{
  "norm_place": "pre",
  "rope_fraction": 0.5,
  "lr_head": 0.00696,
  "batch_tokens": [16384, 32768, 49152],
  "max_seq_len": 1024
}
Each number is 128 + 24 x the weight over its row's rms, rounded and kept within 0 to 255. Layers, rows and columns count from 0. Numbers have three digits each. The size before them is the row's rms in percent of the matrix's.

# down: layer 10 MLP down (transposed), 512x128, rms 0.0835, rows 150-184, columns 0-127
# gate: layer 10 MLP gate, 512x128, rms 0.0947, rows 151-185, columns 0-127
# up: layer 10 MLP up, 512x128, rms 0.0841, rows 151-185, columns 0-127
down150 097:175145152142134128113096111144118133109126164129118115122106156122154140127103096109126108162171130135115096113143138115115146166127127155138142195144153103125099137162125090115123164107121093145118165147145150070136125128094094144122127099143093155145126153125108126079155112137127153158091147102132114084174155139125161134172139141121123111127060102101124116150137112152122121068152
gate151 103:150155140145114119145135145104147105128162114168078148074089129145090133071101141142092121128140163170156126104136137129140136141110167128080150125140086098170142164156113098120133099148176128151135136114139161120083114157103156148147141108150107081126136098134133150139065111118115091128170090115140144110132147122109133139120151113117134125113144137128144153094148130104171124130095
up151 103:122161135127097186093172155131169130128130168145132139132125110138139096114115121086139147098108059116119143127127124152126099117074110112147132105111116109087144192160176142144093146113138158147120121132112173128126113116117171111116141106120161120117159132117150134151163144149137154114115125089137108097121101142139133114137130124183082108175128140128105146149103143150094130094151
down151 104:120136144089100127113107091110146114109124137120151134168167137152102121144127147103153137120194130128144171131125140159135165122100100167109139070139102166138089098133135133099153154129104118140123142078156140105127134162164116127123103117152119115143149072161131169155127141122140138131108146086151126113108129085150089158120147158113114099099142154078149148122121127078124097145097
gate152 105:147146141144150142116131147084153109138131140137146108148153141160130170163144132161089146142169108104123131087156139141114122129075106142118117101149129152167139108157134098131086171161181156162124121111137132116105114157141097129143106150092167116132099132133096092155121098158091155114123076124125160113156140106087103108087145142153129102115107153091106159125144160109138142098148
up152 104:126118100091108137131119127122125154129088140163142120115094143128132105141157072141130126100083122148137159126159125140115111126105129096138121145130102139124110145125155149140110109129178149135140114160106115141196085105139177175129144126094147103099159098109119085141095148144126093098103124170145132159102059161122129125156123137128110148143148131141106102162105119104157151129070
down152 104:093127126127092135141113135132102107148154141114154135107108177123141143146085143071132117105163152112147098159132173142154120162167146140126110123117120112129107112122147150169171097143053102129060137150124143126123130128150152137125090114158139091150169116122141122118135086118140169107114151130152134164154125125142125150158143128128126173165127128175173115147116117151129168131145
gate153 103:137125132195140143133149114133102162129159111136140118113133127135101118118119151101120131121198117133127117121119095132119113098167113185104099143112138141131084142173143120146141120146126103083136133118152129127142132153084103088098077110069096117090091160099134110147112122122127115099107159131185126134118145088148115123117132144134146119112156084156117150140088090116098105159124
up153 102:159129142130132131116099153140088099103135131125114163120119110161122130089128152151089142133115134146156089132108134089175107162074148058142085166116118148190131124115123121150156121127121142092156128117144118157121160147151142140118168129089107130151132168144168112118121143129138162136140131160131110131111150105138111162107104169148149102121172094098092135119156168132103124109161
down153 105:140139132093148118124093130138116115097125133128117140101142159158130131125159137135097150157119107102164145079136149106149143137094138094123106129113163111134128130107161144102132128127152121155142131142141130155158108118156122120147072136141138100158152136103140118139173207159132144187161125142144198140139113130153115161113125170154132103102156158110131125139179147125115067125170
gate154 095:204145121115117138109109145113124120148112116161085133110195117087135091158135141125108103117099173077156179094110084108151138157163132132123111138141145151144095152103091143111128114137110133111113107115148140150140049137110097142127113156141113135153141120099090100117117118121125168158147114106110119118134108152107139114148115120148133148132141157166114169108133150107151127109118
up154 092:079108102160120162139118148100117079113146113124143137154146086131147137087168087126158134089121157182111122109135155152148118160091107139137121160100075137122135121154150135125141127137112130135113132142128122148103130096128132089101161138116124139131105097083121118114133119136134151164130117092114124065155142134122144158070074171123116089130126129138117146112153115105132153095076
down154 092:120107086147142096121164140146103147159165144169080151133145170101126118135117115092121102122133072121125142147124082104149102111128115110111061102152124135153090111139121127148113136168079146129161151130092101111129166104118093141125122124125128106111119080128120098128117065118095122100105121096136150119103108125147110143151109121127161112178106150113154115148148098163141106141123
gate155 112:121063168122105130122097126099108109114068152119133118117090120107118124139140095173130126109140127073131149169095132178115125115153149104121150123110138154092108136154094147102140142141156114121160122094178129115155158172143149113116122130136124122125104112111118145152128116118083155101098088132139122082114073184096114141132119136113126117136124109117135129167115137166132160106170
up155 107:126141093163062111146134108136105135141134108148123145109113174130139139155138127113103136125096079094151110111109166132133126153130110139120104104124124152130134154091142118145141126176094085116142139122130157137133124137152144139161139116137130191092126131110180138104131090099099158117077108130097112121121156150132183123131106111117082118145130133109085183096117131184157130104150
down155 106:113091137114146203107134099097125142100110117098144113053136109169174094159124134132155108164127134129138130108130110149145135156152109103125133172135129110107109116150150161141114159139145112118160100094143146135132127156115149117087128149099150145093115117145106129156097088160115091150135136074102157128126119089181106143104125116137099109117111116147138125154116149171137147162122
gate156 090:095088152121135136134116079067121047102143158119121055142122140123154104120138119137121096130141130150084133121107097113123082152137101110109105096112122121135106159161135152120136121117147118110120129131137162133130108110127145160091152146134120127146142127127091151113066132126110147106139080154144089073163137091167138121156125125144101125102148107155149113140126136129104117096120
up156 092:131136174144144125136123133121166119157104143156128122126109117131109107100144123127126122084171162128120072150115120112101139149123102121115072120086189153134130130077132161157096137167128076090089140142190132091129106126114163164143156095139078141109136132141121137100121136129165117149150118117136147168152128121111141116126156110111125076146109147135125093150094106108118149146125
down156 093:114115130129123170127123093075098078146154126099160107132132113128108158138113105151121108098095130144162107119139126113156099117146141109151125111139110101075088144144103096099149151090113136160102118176126129130145147124112102091124162134124129156168105150136108133144073135125115174107118131141137107139160114121092099113177148165146141114128096076158159110102136175129143153131093
gate157 096:136134141146151128147155146102089158163116150148143150114143089081129089146142107124126101124119106115195111117124124164157129162111121156113162099154133191126116123150149116109133110169153167128134118129109135141145173153117125149142098171117102120158132120104127144099115111148108184138108168118137120135128090169141151137165127147113151092100139095142079111135080159116129147099149
up157 096:114119137142189141100077177125165139117121116091183124141115128145146141123144158179122103099146127132165133117113141150116103154106127114120130146107111128138100096111082140103126127143143142116133120148110106145130124161145094107120103208133133165133113094135102123107170113117124155098121166146118100129147148088113121135129121124149142137122138195128118121137128180133155105155190
down157 096:134115119109122122111172092095104141133176101142083112112131140117138112166110104107099155093124127153086088128144122109114082113138123142098123164143146094175168128125114113138094111138108077148126119081139151106153156115125160148140129111140123104153166118128150105135167157146170104125123123174158156132107132103110102080082135156125133110115121144149141153131159115139120145143062
gate158 097:100150099136115125149134108119142168161122121141075124098129093117101125087161143131094139089120119121132094163118129138147093113127155087139114107117128164119160125110166107093146112128150179113102110092115148146158094159167170105136087134150153155129149135117115159154109103094086147099138097170114096122084133138153142146143158105128110108115158126131108109140090122156152140094161
up158 101:169133128121105138133137108139122142145126154111108119121101158115184111162178155170112136105124069091098076155123103162135091114104136114113148142100099137130135132159130112102104117105153136105168137110127100105096166125080153146148143150063134156125109128138120125138127157113152170164168126114124132094131136139115092114112128113097154153120100148139143145113167159087150104130105
down158 102:155126104105107117104169113083133145128092106124111142122125140120108147123132101120147119142127140154130104147146115136109105148128139102135157126090164128154112114115163111118139078120129146099101124136114158075124050134096173102161136119135184124154136150116132144146105088144099144119160130153124098157141095126107167167151121130136131104096097097183151173153148115109090130101155
gate159 097:118091151090129118133115158178093126132123176155132129151123166122124112124117133143126148083161087104150149121156148167146107141088117127140088103134138146133144168154111092121124136163133124175142068115145126146155100113120094127104132138088117139138132156089127133134103166146123099135069099147122125148144135101164075152127132142109117152102173141112145107092158151104123143112093
up159 097:162161149142090154113172091127118097141134139190132154120145123131157094100161143125179176095114128138137122101132119083137155126122123152140101139093149122102117144125109106182074103144128144113105118133141171075078125143106104121109142133095094130122097100153167145179116123086162127136142127106144170141167109146143134122139110122140123132124115127113111132140110129082126138156117
down159 098:130122126098115164103093141091108108129129080169102152104085118138151153104121152125064178135159173137151149131124110089178121096142164071134124158163154114117116137138144117162136120112136143148115119143116154110174133155134137156099129129128089119147105138171110121147134109092093106139093132129150115166137108096116115147137154129117124157125184128149152135112144121150166159142122
gate160 091:152139123152151141118106140080135108124125119137061060145105125156112131144117113133153122136133152126114107145111129126122116114156108146142083132105116158165156073153127112143123114147131149139122130118143131136131161184111126167142152179158091112135137144110138117126119114087117136081157120130100147120164142083134117138153079159115122161085130079113144137138074079139122159153123
up160 095:115168110131094162161112104119138137126144169172141137133129145138126093165137157167124107109133146125154111120112141131146112117124144106133109120121143137147147116093131125127099081144123119143097102112118111137118165133135122164106130146150133145112061174117158115084097110130081159082175108107136107105142150125122142130153139154208092104134129129131100151082129094109096147149171
down160 097:156131088169106130137117141201140119146114104111089158123121109117100142105096106089109164114096106138153123130143143117183124118139139112061143112111158125093118135121107156116134145102134119123137123111145119145114103104145118143121135106175145166135099131133074114126150091129089105113146152150155064151096150141106154124134088124179096090108138132161139132122111156124149131115145
gate161 104:127146127134115145088166155113109142115156152175130113118143150130123114151134169125165116151134116127143180135151152124134119166116129103121098132149133161067137195152100094167143151163113092122127102099182083138102104147119102105153127171105105096131137129099150139183133136136162083130145133096106111124119138099135123133112106121127110155112150139105127119150097136163111104134173
up161 102:108140137085119118140145144118154162163146118160121134093112124101125145104118103120156145155147126129129145129154126121140087111165171122118179177104153156118094117141153144127137092142130127086174065149130126160119152136107137116116129095087143178132149098130149117123129111136083116080129115099095119109113105152115145132089142133126184115107163147163101105168130108135104169127157
down161 101:141102184126129117157121150147138152141126126113128115111084145127135128128144136112090130101139114157168114117112142169124146118109134116132105137094126108167149116108110117080071136104119148124136123075138109125166185173147097085123136126149106127138129164104127093159141107106126156190092167126118160170198110155126150137130124108131126146147119125131132151156120140128118089179115
gate162 098:152164130109165136123182138095173094100106132121159112093097124147126107135151140092124134144123143131129113096115131084098140113143143137072127159125140137143120128126110141141116137152170143115163165116175179144138086105123106100144110162163135098120123079091099102122126143127143118103159145144141037113171118098101099124113102140164130138143130117155142136129112139141124122125145
up162 097:127051127131107125076127152100125136151129116124134091103132159107117119081123163161128091135119146120122101126131129152100103091106178104127171167113099101136154123127130132130101104099104136153174183135126141070102125125104108092138128126139090180140063126134159120113133121141114114112131121125107134140132132128102136161101151098154122121134139167129115132172139101123127109085138
down162 097:114163155127127119146114151140094115123145141167154120156097105113138132153141139162081177127088111087127151143120129122174138141130095095166094089109132154178099112126118156131125128137139157146112169102132125101126142112159142102145088121132131149131098133127117138178132128132125109109101132110174116139115151155152067105119156127141125079141148079131146105093058140110118129143100
gate163 092:122128127131133146123114113076123162118130123106149112133144131119123100163114155113157121129131160142146094043119147099147116140099130086145159096097170155126144090183125114146111118180111124123143118135141138116094139128110126138092124145123120168118150120139095146103106124127139118127112151202123138139159122099129143096084138137178119129079105134088160109170123104105111130101156
up163 095:138166160148117122142144117073152147153126127139103128057115124081141099111101130124166136135121111082114124124116148171103122164134134080111129113136119139099158108131118133143156133149102146134140162117142126111109131142137067190120083123145090118095094080145151136123091132146109129101127076111122151127136091147096129183107144135151139127140108105127136101130123153133103167116103
down163 093:079133139180146105139084146117107130118133104130159104123146101154098128137152150111140092108130159163110131105143151132168123129122123164161145123161142137134101116142114105112136121135165134125104107110086127106073113082109088131151116157166140131126150125102108145125149074170094175138145130136098147148098153085128089110134153131117110126110112128166101125127083118132201114134121
gate164 105:145115133122172118124139130110089170143120160137134167084129093137106097171145149136119128103152093093086115105133127131143122083123125177165163126120139100101088161122128122144158144150138140155099132100139152197125113145103152111112089171127122112128126108081090132085091142175126105157119134135116151120156121146167130111123154129153161163115133130149134086150119128104149136154112
up164 096:119173167131073151115162129172093129099150133128096124105127087127071148122103112115155116112125155112116122099166096111075141122158092130167131166141106135102124096137130090126116139116123115143134139127099151114115113138110107162080109110098091120139121112101124122111165157144122131137127111112117157142096103135122110117132109122125124135160071162188146158072122145110107138121094
down164 096:143145140141111106129119083121122120167131121100092111084082142120139112163176154123126138119137112135135119131105127081125142118158128149159134204113111133057097070147125160134169136161112128121113148112166114125093080109134115115142110146143137146119082157126130096151128130116128092137138098136162132137109111144154114128148145168159111185132156131136125105121136133096156148166110
gate165 089:137140104145098144120132117146127115108134117138144162158118156092139109142127161136110116068112104110113146115144120122176114169153154153117123132129164129093106151114159116111120104146117113128138176126132124171141129177127047155108114104104104141102157126123096111124141063098081116131115104083165147145116153087093138135152107110165139120168107098113135139133144110108104096110128
up165 091:154129118147184124135190110118132112155131157079125159134139161130111089153084114119128163126125120151139063142147105082134130084122136132146144097113148135134136115132092117142121168126082118178121129127110141119105155171131145125115121124108108111129123079152123120145159174120124114105111111121118156119140136106142135157141162128146078150093169100143131120116094118109156121076079
down165 092:138135118131102133127169150140147141131135100132096124123099193103113119062117161117095124093120068120087104107130147132143127141111172156152138129120130134099091136110141087119105125164162147097112160130116148130109113165117141107076131110135127152097116129145111161120128140150116140166152150096137113160085124146100142108073160099082097099135117154119163138145130138113135169144132
gate166 088:139156119140140124116183176122101157104117147141132062140117133113131129154167174163164096099130150125107130124104131093137114121110093130141093123086141148125120129161144127131140142163118108128133110128115117092131175157113123158160129120163084129073115100164104118152133113135127096122130161143138110177180099154123135131105134072122097103136130094147103127133107106094161117097138
up166 105:123123124123112098133153167113123101111135165104108131156134086126165149140142131100114127158112091176130095167112158135149120133104112146092149155163153171118110099118105091116132147132102164140113099128124083110115123107100163126134118122108139102140152087110097110163154171128138106148122145127108078110118141081107148129115168108126097168141110096144097074127114091155126107160161
down166 102:140145156125131144136125097153185153127117115101065153154141122150104088118088117133124133113147111094111141130128089143125114106151165124121106129148119096115128139164125122099125113164098143141120137073134119099118120097141119131069142126113134135130135178115181159096103114101158116159128126131126151118104089113116143102165153143104176092114115150110122139115158135192072114118154
gate167 096:159117160172133118143121117105102113144121136127153122091130102107099084122143148104086145142161123130146104116062143120111118127129138101131150103128132112133115114106123138118060089137131113116140136137169165159172154165140121117181114159114156145150145096097130121145139133132171123090104121180123129138140147083102165141139184144121135141099116078101144116129115089123102149108154
up167 097:145168100140087122137111118124106117130107119145101119159151080178141124087148160133105148150115082139118125103131118097184155124117138140161138123095092146102159108150142143119159188115164083101141110134110139138108145136127175100144112133171107148115101156146136128128091124133166102147142132098139128123105181112121127170141142097133119155119129154122162134167135148173139174132111
down167 095:156143147126136113159140106139156113144102137148126130108162126093148108166117108178149110083109095097160122162101140176120112128120134066131129186129123110098120170120143130102136114169145157114149116108141136115111132142101108118171124137116184119072135132108151114123127152111085123138105149076143142150149159105112094131119087092147129108143153129126082159159117128139095097124130
gate168 100:108096165125110176128138132111150151129120151120169129154132122127144145124136117128126096095148153146126100101066127113123118153113140160105097141081137116126112106136116097149138174126120097108126062136141141143102130158138105122112128151151158121157181098114110140086120162127147162121119135071121085170202115157117149129104097103115113119122144098115107117144136129105138152088099
up168 097:155175126132100143144150154138159135125094165130127124138123133119149082105112115106112158161105070107139108103158146089092122137111129146160173165137113132126148109098089121127121103160116125191117137134124150145116117132112127130113144157088121134135118136113149109155151128112156095128108134092169130077136119103126105065156141137132077098145093117119113146162192138117130155137105
down168 097:115150104096091152123101132128117141108119154107164108157097107094149081172140116119126148151124106139156158159084133115134146094162123103127100119119114140099127152125094114139161101112177128119167118107120095141119171129099113151163114113150116097200138148127131107128142132145129149114127111123164147155116121093131162150098076141139161131147135161170153134139081094177135149130131
gate169 101:104148102140111125163129155103085153148110108139080116110147129111137127115153125125135136143131144126113124096151112140170114124164090170084113201136131157134074121109097110092132127166105157153167116118134129131071140154134103112144097131110148140147142132148098132153106126136170158163113148121164151128123100091144147116083111150098115127083118119096129165147108155149130155139087
up169 097:102114156146102121112099130100126126150155124122114115160162165118162123154085152162105133184116099130089139105102085123150171127132130102136098136177096140137167119132173116135191111096149081150127134098124148155111122121160134169082144171160125116164099115158153140145100140170117133153176120167131125114107134106123126114142117113130167147118128139116131109127142136153099139114146
down169 099:133122154159098109125121141139140095109119103128127115155086168107162111139137132125145126142109132127124151107114146070115143118114206150149089153159132158121099141111130073097115138148116136138135110169162099131139122174143109144179121117161129117150092136137128136160147123153129114144174106158091110148155099063149120126120124113122175173160127122146157147111146135152152098109115
gate170 099:128123129133159153112129193105115128118130105090107068138099138129141155126146151158086129157157123133142124131080104113150129164132126127174072113111132133100102115131143121111144148129134085150120152119126153101108174108115151120153121110131148117136122093106128115115118164104154131141056154131144118155113087126151160172119096168097148154134137103141092152179126122116144147169126
up170 101:116089140080132124114153118124136148130128132165148119108133116140142109134095137139137114091128155138095148089139080111083124084081109126106132129129118143088123148154145095077126142147116151095144160119132093087179158149155119108125117098140107153112116134169125092150101137143083120163152123148099127083107162056140104123131140105131121082093133118113090107132147130152142119128140
down170 099:166141113120122155079144133157130115145106098088094164140115135104159115101155167136148137092188102118155112122093140128087088096113129132147100134152082130145144155145121146131135090129121115142091090138130150146150133127114146163125123132158127108132127125141103093155117158139144116107074100097144148203113099098132153115158109179172130123126130147115157127135135130140156149155144
gate171 095:144128154142133122106133134115140114115074122111109133138116116134120121089112141140093143163137119115126145133087101107063138115096138107098129097084111130103083122174102169136173121169135144082109151110154180123139143103093138157190144106107123138130176127116132159096124108111150106101118072115128159126171162135127108138110098187136152145150123114142121134143114123128109115123121
up171 096:116137137121137137111151129151151148185153094152168117113136101103127119131163128174132168152161136184139126115128138131100111091121109112106146155137132139134138115130147153098161156158114167071152110122128126173140089097073132119136133119156119156149111113058103132093139106146120119150108154113130128120093143120137113157134123131069135139143118158124127130115178138149144194135128
down171 097:147093117109101127202113122146172137137104166114160137101156115118131072159100149124158094115156135087142137132147135147136129139130090148133127168128105113142187169105127090121152151166156090159097115107118113151127182142167128117137142118143125123123075116125103098131166141115157108085136119122134143125089139156111122121119110095146098103112125143137099153158140155106113110127141
gate172 100:127129116121165119145135149074112112124126109090120078151079171143140115136139121157134134153163107091135137090104128135126085133142128079113134099146108158193078144161151129140151171119167106154154098141138122159118146135099118142115133137146160136131141116168107139117130116127126141135098111130161085128137122156121133102130077108125131148102150160129150073164094157110123108108086
up172 101:130157128153129141111135146128117097151121122121175127140123101152102136132105113140112131139158148171161098135113080085116146108165136101098138100132101181137151140119139126165168109111140157121137133129169113118134097119088147156165087113144137154117146129132168133121132116150100174196112146122137098119136123146142171190124114110143168108119157143178118168118105135157136126085119
down172 101:143051154113105109157139139125180125130127148112123148133151126112136144154113161106102081130076131171137072115143126097154121107132102137143132142155147136119133105071133160130151114150170133164159100177163153143117134122161149130123142128125127104115154103144133147142126152143096145109087149143108138138168105126114123091144117132129107139194145136144135115089097152085123133141095
gate173 107:163105146114119124121140161121108126115160117129122116136137141102117109135167169136125140160146134106121131085144130126130119122104125164138106147124138106136066155162139126161121128164137115175177134122156139110154146159184156087101125147086165134082154106135124109138127167117083158125117170082127117112158140151085139113166114165121152151109168094115126162159089129111124095138115
up173 102:092111090086128152095121076122126115116159089099088155122106116109168108132149149134085095123119114113113125142123068129136109128116110112135104125139124110133131124105137131106110138149160080132127142125132146141145088117089113132144144163122068116037115147106110136125126125137116145102098101107115113124153106123163129142157140142113153147138144110120099174150150090143190115157132
down173 101:173169103144095102139099166160152173134122136139150151110130132139163145103156091104120113126108122113098107127157084128111085124152080146168078149107131099153142110129125130113089091144104123144121118133114113135161124120152121161120098175139133114113110154111105129130150104153078151087161143086083091090137118128067125146132115141110116116135156125104122099139150104120114145133149
gate174 100:120125128119125146151134165146146183166115144109097143124175142107142061150156146145132131133125102141119117120092104153125116180101153146085121135140096163179089155169116098080113114124165096130133152104128133110088155131149181104080116093135151125117175131110119125112137109129100146140139139133153111147117134122136125134107150156108162128123113094116123079135123126143122074103130
up174 094:094102159128146125146132132121107169105140120083114133114147178076156116124150074130132130132129135151129122110167120092109149141062114145124099094130119115128123144131106101143101111129114095133120124136136127094129135126113137144163132152160084084133098180153104094085135150131108106185139111134104164144155105106120107106136079147143160145145130150123134104082099117114113117078101
down174 095:124119127106135108150112101133103084130144158083107174068084134151140127124103149161112137175169152149109122122117079114181135128096143128087114131126103117137120133127135151157129117142075114113138142098143093134133145141158136091117168165107112174121126132157103131107154146129122105145111117112134112102116114131134121107110181107122158112134172191173142104121145106130094141153132
gate175 095:175119127132118124119159148112118131138136146102128101129188122115103096097165117125156140146129144088162148155091125105133180102142053125154144134063110142104098110142089121131105111120162136162139144117134135109142084148133128097138121170128100085130104106182152122137124127153145114141135080124171139139157111126136155146128119067110146133100111110127118141126123116147099125130087
up175 096:085142153164130127105149115122144118130096177122128117110134172109107117099098091137122137143139100154132122085160100130097134142156114130121086196148181095130116135138138137121099115132160141134106136124119120142121151120144115140159128154104081170129165137125118153115110088126090099160128151082154136144129071157101150113116149155121144087157099112159146164146102115114108139098093
down175 095:135114054180156117190170134123158097132135145161132114109147123125141085110167164109159135131110185136095123136102113124140126136111113098126175127092130110112137137141118101170137136168173121169125109109091129115149140145151098134107130180105116180119130131115118110120163149138127152118108128118099166140131140141138135114103117142139152109135159149149134119130186141136094095140111
gate176 103:150146148159126140125116161149122155152109106136135163108142120115095127140124111132137101149128136097080146100156117078135140123137136138117101124090098119163161150098117137145101076148137109185108143120110133150153108133135158148115141141077102133150166149173097175106123165134064125160119113138126069155144099167120178158129128098157169153127132124148144126101110139123120144114131
up176 102:119128166128146137148150147151104108127103158162136144140127088102119167154117159131112129111140171111099124113106136107112133165108140145144145075156158125081122111142160094117110106181124171122163094144081143147145141101133116175117094137131085107137122099125115103100102161094086128129155172130123126138146069127135117105113136113134144132143141126130137099091100176113142113168091
down176 097:118126098113116141122134105113144117112135123148132104132148113130124176119124147136111135172129130162170115166134113140130117143117119134125160191130150137098177108134072153111092155078098135115156106156140173119080174108128145114151112169131131145116163110141113116116094147134117123088129172072093123123101113142133112151115108141141122114132110128174108115189138149106140118079165
gate177 104:114092142121145111119140106156140111115096126109083092136138150137127129141156143120105116127175149123106155134168092150159108171125156156140102133156155119100092167111110114118143119182119116182116132106162089152147088096139159098151069150107147137085156135131118093164079137101128094125118114161160132115148093185131113129161115136143108123131161150115129130118120147118136111131124
up177 108:142126138171116132087134122108119128187130110106136132150130140159151162084141122134196110129148129196167113096091107114130108113142147120155169122125099078156112147107130104115136102136138091149138132133142046141146133128123118105109105102139123143085134115125152081119100085128088129121128119137158142151109130107074141120108144109127152104128142151130106099117143181125129125127133
down177 109:109140125163130127139140131099101125161131136110161149123101119116131125092120147120140106118176107147144135084105109136164172090123125125116135136162106113119161149135136093127060130119110169101096155137130111172155117161098136146102157144139142101118139123107154114136144071111093107082079131122163149140165059148114098164129156124117126119141118123172130136159092152121124096140130
gate178 102:106161158108147139122111088099076162091126063141136100110094093137120143152123118148091120133159156135125141101097137132129132099147117122113151128114157145139113102150140147112186120149111143097132130110167163172125115141140107153091087122158106127104138120114140123146136108144163168143138117145071155103104136123128144133115140168134115128133189119114137159158132108169180141113164
up178 096:127100095107122146107136116149111142111119134129093144138098154136163123103102151113133139097129111106148117106132121161158146196119082115152155143148150149133094085142134104152108097131090138112114122141144194097159108137151100124175103158137167128173134116126131098146130103118150086165132102074149152127140097153099114150120146104112142141104097088087136125122098141159150127149153
down178 096:107098112142155111137118131122161103133114146138132109114135165094115119116106135127100098154122119138113106180113113150114122117129137091144166118099078108167152142118092138113099196127130107135100126097113130124111141111123152122072127152152128142131155161128134135073108157121106108110126094126112102155099088142137086114105088105153152076152129149166122140113159110113074114145076
gate179 100:115123112157127127141126114120089126114113134127085124127094101109099107123177132126157149132152135123108103153137149167121136125090188114114142092140118143083159140124068123132149118103183142110143116097154159143161094138173163078122099133134147103136152155096091139150125123105109134126105096144101116104154182142163095118106137164142108107108173132139145092149126157125123096124111
up179 105:126101114102108136128144115120123103153118173132059127113113104143124126146089117171162109122138075091142138131098158134147135125163121105164078112151167103131119115170138130141136095152110132100107123125143084158119146135137129119127117123056169097130135141144166142135160110159121074116143123129114141111101151136133078160127115118110164116159162138106170118127140132109151144080119
down179 104:138099099163163156128067100138106162130130104128140119152121106166149133129109089122170135105149138120106125079118131118120079124146127146107126131135146131141141124128115122106134123160141103158136164108126117080159135086083142119129091115106125101100121177129140164095113131182135103092114120134131136175119125132185134188156114117143105106143100159142134130146128134175138086156103
gate180 103:128143114137111161135129142115094114131118122089149111156141173152156155107122157121152117153137120136085107086097133111150115132142127155120092149143102113157106136165128117105126071161164146102125141095147153156125122177154179067120112145152125103153137127160087133123104136136085152121123117163114118141130133150085149139193074139125125156127128113161093124104146117100117137158149
up180 095:138144157104156148137116100133147128131149139106110103113153165130111154079125128119139153110095079114103156100116167154164112120116120121139118118082098121112116129157125152080083105147119109127119136143110154185091124143112107126150098146155132130139152103157112148107117128121143062083133131134145078109126171090091167153159095160103140123129120120144133094105106132105100144118083
down180 097:108110123127119116136062100131103124139146106107087132113167173124132117121118145141190099077122181139139110115115143167167149111154104117145135120129116123098123143117114130130106135110099095166108162122122109121083133111103094136075123145117158120109149114116136107183139097127151091157119138100092100104125103103152081115114163160118097095168132122134113101119135121154129131091152
gate181 093:144124132082140133157101173125109094149110116082152103133152152109153138158091138091092150187143095106145120134129118116128101098140129124126129131118087136117157111128089103137119159120116161144111132112123138154092148123095150182145134108119148154145085142104083120141090093131130117139094117099142123126163159144148104177131072080126153141143130127100098078141120099152113133123130
up181 091:099106167119151115110085122147120111141104128118110118122176146091139122156155170134135080111108121081120137132145114075122141118137174127116113098197136161167174125095127150159120129112125159150133131122095142096172119136126119141118118121130125119110180130105106126155133119148138114120118134096133080114114132166123094112103111142121148112113170173129143172129109115059117140102141
down181 093:086169138116098131098101097117131095120131123131144082105111097093152103115094128153170131131126192116128141188158166132137145117134075164110163123124139077127137114128158104093152135164160137127115095134149161132084115142112123117117098137114157098116127090141093131137112120149162155156145100139120148130125104110161108110094094141095148118111143117117124095150179111120115136126146
gate182 100:136173134153114129129091133096110131112083101104114118163118162123109123106083131130108116157138129117108104186127145155103099116149112113108146123123107122147134118129114139123145164146124116125136161088162148143129086162095122152141132140076104131126111092140144072080144093103127154098103134108095150117142186151119105146147157122156103144108160116143112166065084118111144131127114
up182 102:111090136140080115128138153116141152102093129138108133120113134134082107108125145075119148145127138136101089090175136158128117157104121148129148119136094097106122170145164106089127180141155104112162138115090131128138062147113102135120129132147165127138132119090106127103139144131137118083116131110165129132076098095141074144179128133073130162107121151111124112154112145133117132127102
down182 103:120185122128146115113133127115103128127119116125133110135194149140147146154120078106131127133128119083133101162084129104106114147092127141131103140148119135130109136152144122133161114104116106151119088219130138137076074136115112124125144120106148113111112118117165134145113133101131123122121165064124149118121143145142117103168174154110158091144138090118135126143078096128137135089160
gate183 104:097150136118155125146101111156150130114101149072161123148107068138159170129115132138122099144152129123115133108115111129111116153125112135141115102130115115154131142128136151122071123133143129128090106115144086134144126152130137069133144132135103104084147086171086168111140110150078138110142101188139116157185122135104130142089105083119143128138151124122175158134146134139092104100106
up183 098:127183121128107139161116136124137152107158139131156135115124130169146116124075122126150164088152141122163134095116086184121157105157126146107144174098081130158153116124130112143137143146123099149097152135150158141104113071125096143114148133114067136159123161128097121129121137119144128123179140083082103136143139112146126128107109106163113119135108141143156110159162102113114173153155
down183 099:142120113136116185108117127119151129127123134089119073135118079123129105139157141095124116162141171116138130137148142105142160119094129142136145155129142130099123099120145118132122168087124119100143132094091160216121087144135208126127130134109070136105123115080143098150132148128109117125130112116124120101112141130129068119136172082101123118139124120144114133118093145151158133130131
gate184 095:099111122118127129146114092123137116122122148114124114144187134137115145140112124139146083138115103151130110061119128132094118129125153185166105140087130117162096108075115103144114149181133123134139149105126126127134138134155122136112069158083142108111077125131118122109134189093112158129098113122114137098161124133158128087129124143168101141096135122146123184136135109179110109103118
up184 092:154110100142109122115151098127131141103144122136147145105150146117103113151179133152126080140164137120109116150150118080181129135108130126131111135073139148095104144132076065166146176156172086134109109145110124142109129132102126115159122150161142158156117117156169095133119142152103113156124111125147121151151075097099154104146108141142158126103128114140110121124116100112100157103087
down184 093:136087163146099125153123133124075135121123119154132145166049140099186095157127103143133136109123116100096161183153137115116107128139114125158155142105144121077143089112142123111144133111141136148140126135117128112126079112113142122136102096138163100124129125108112131159128135105170159107060106093119131183137133131123089142138124152118140143116147125136107128150147127151066106153133
gate185 092:088151160095118147095194130128113118133101150155117159167150144088095124106131143129144093142125152141118129133140126132106110099108111117146099113132112101105102134112138108124136115107128128170156139146149087130146112130209110169117141141116151140103147114135109140133115153193137151125114165117131113145144115149097129123115146104128146107155151124110142162133027112116122114128091
up185 102:136151151100149102131153118136134148121132109111137114120155106103176162173097136149139144142150167109128099179146165091137111120130145117114132144096118134116100128111130110127127133118180141125118101139132137137146188117149123170132096127116176129077133126144104079161183145113098151148152105162122167137091104141129147097132128132100123147135190111091122138135096164150106162137162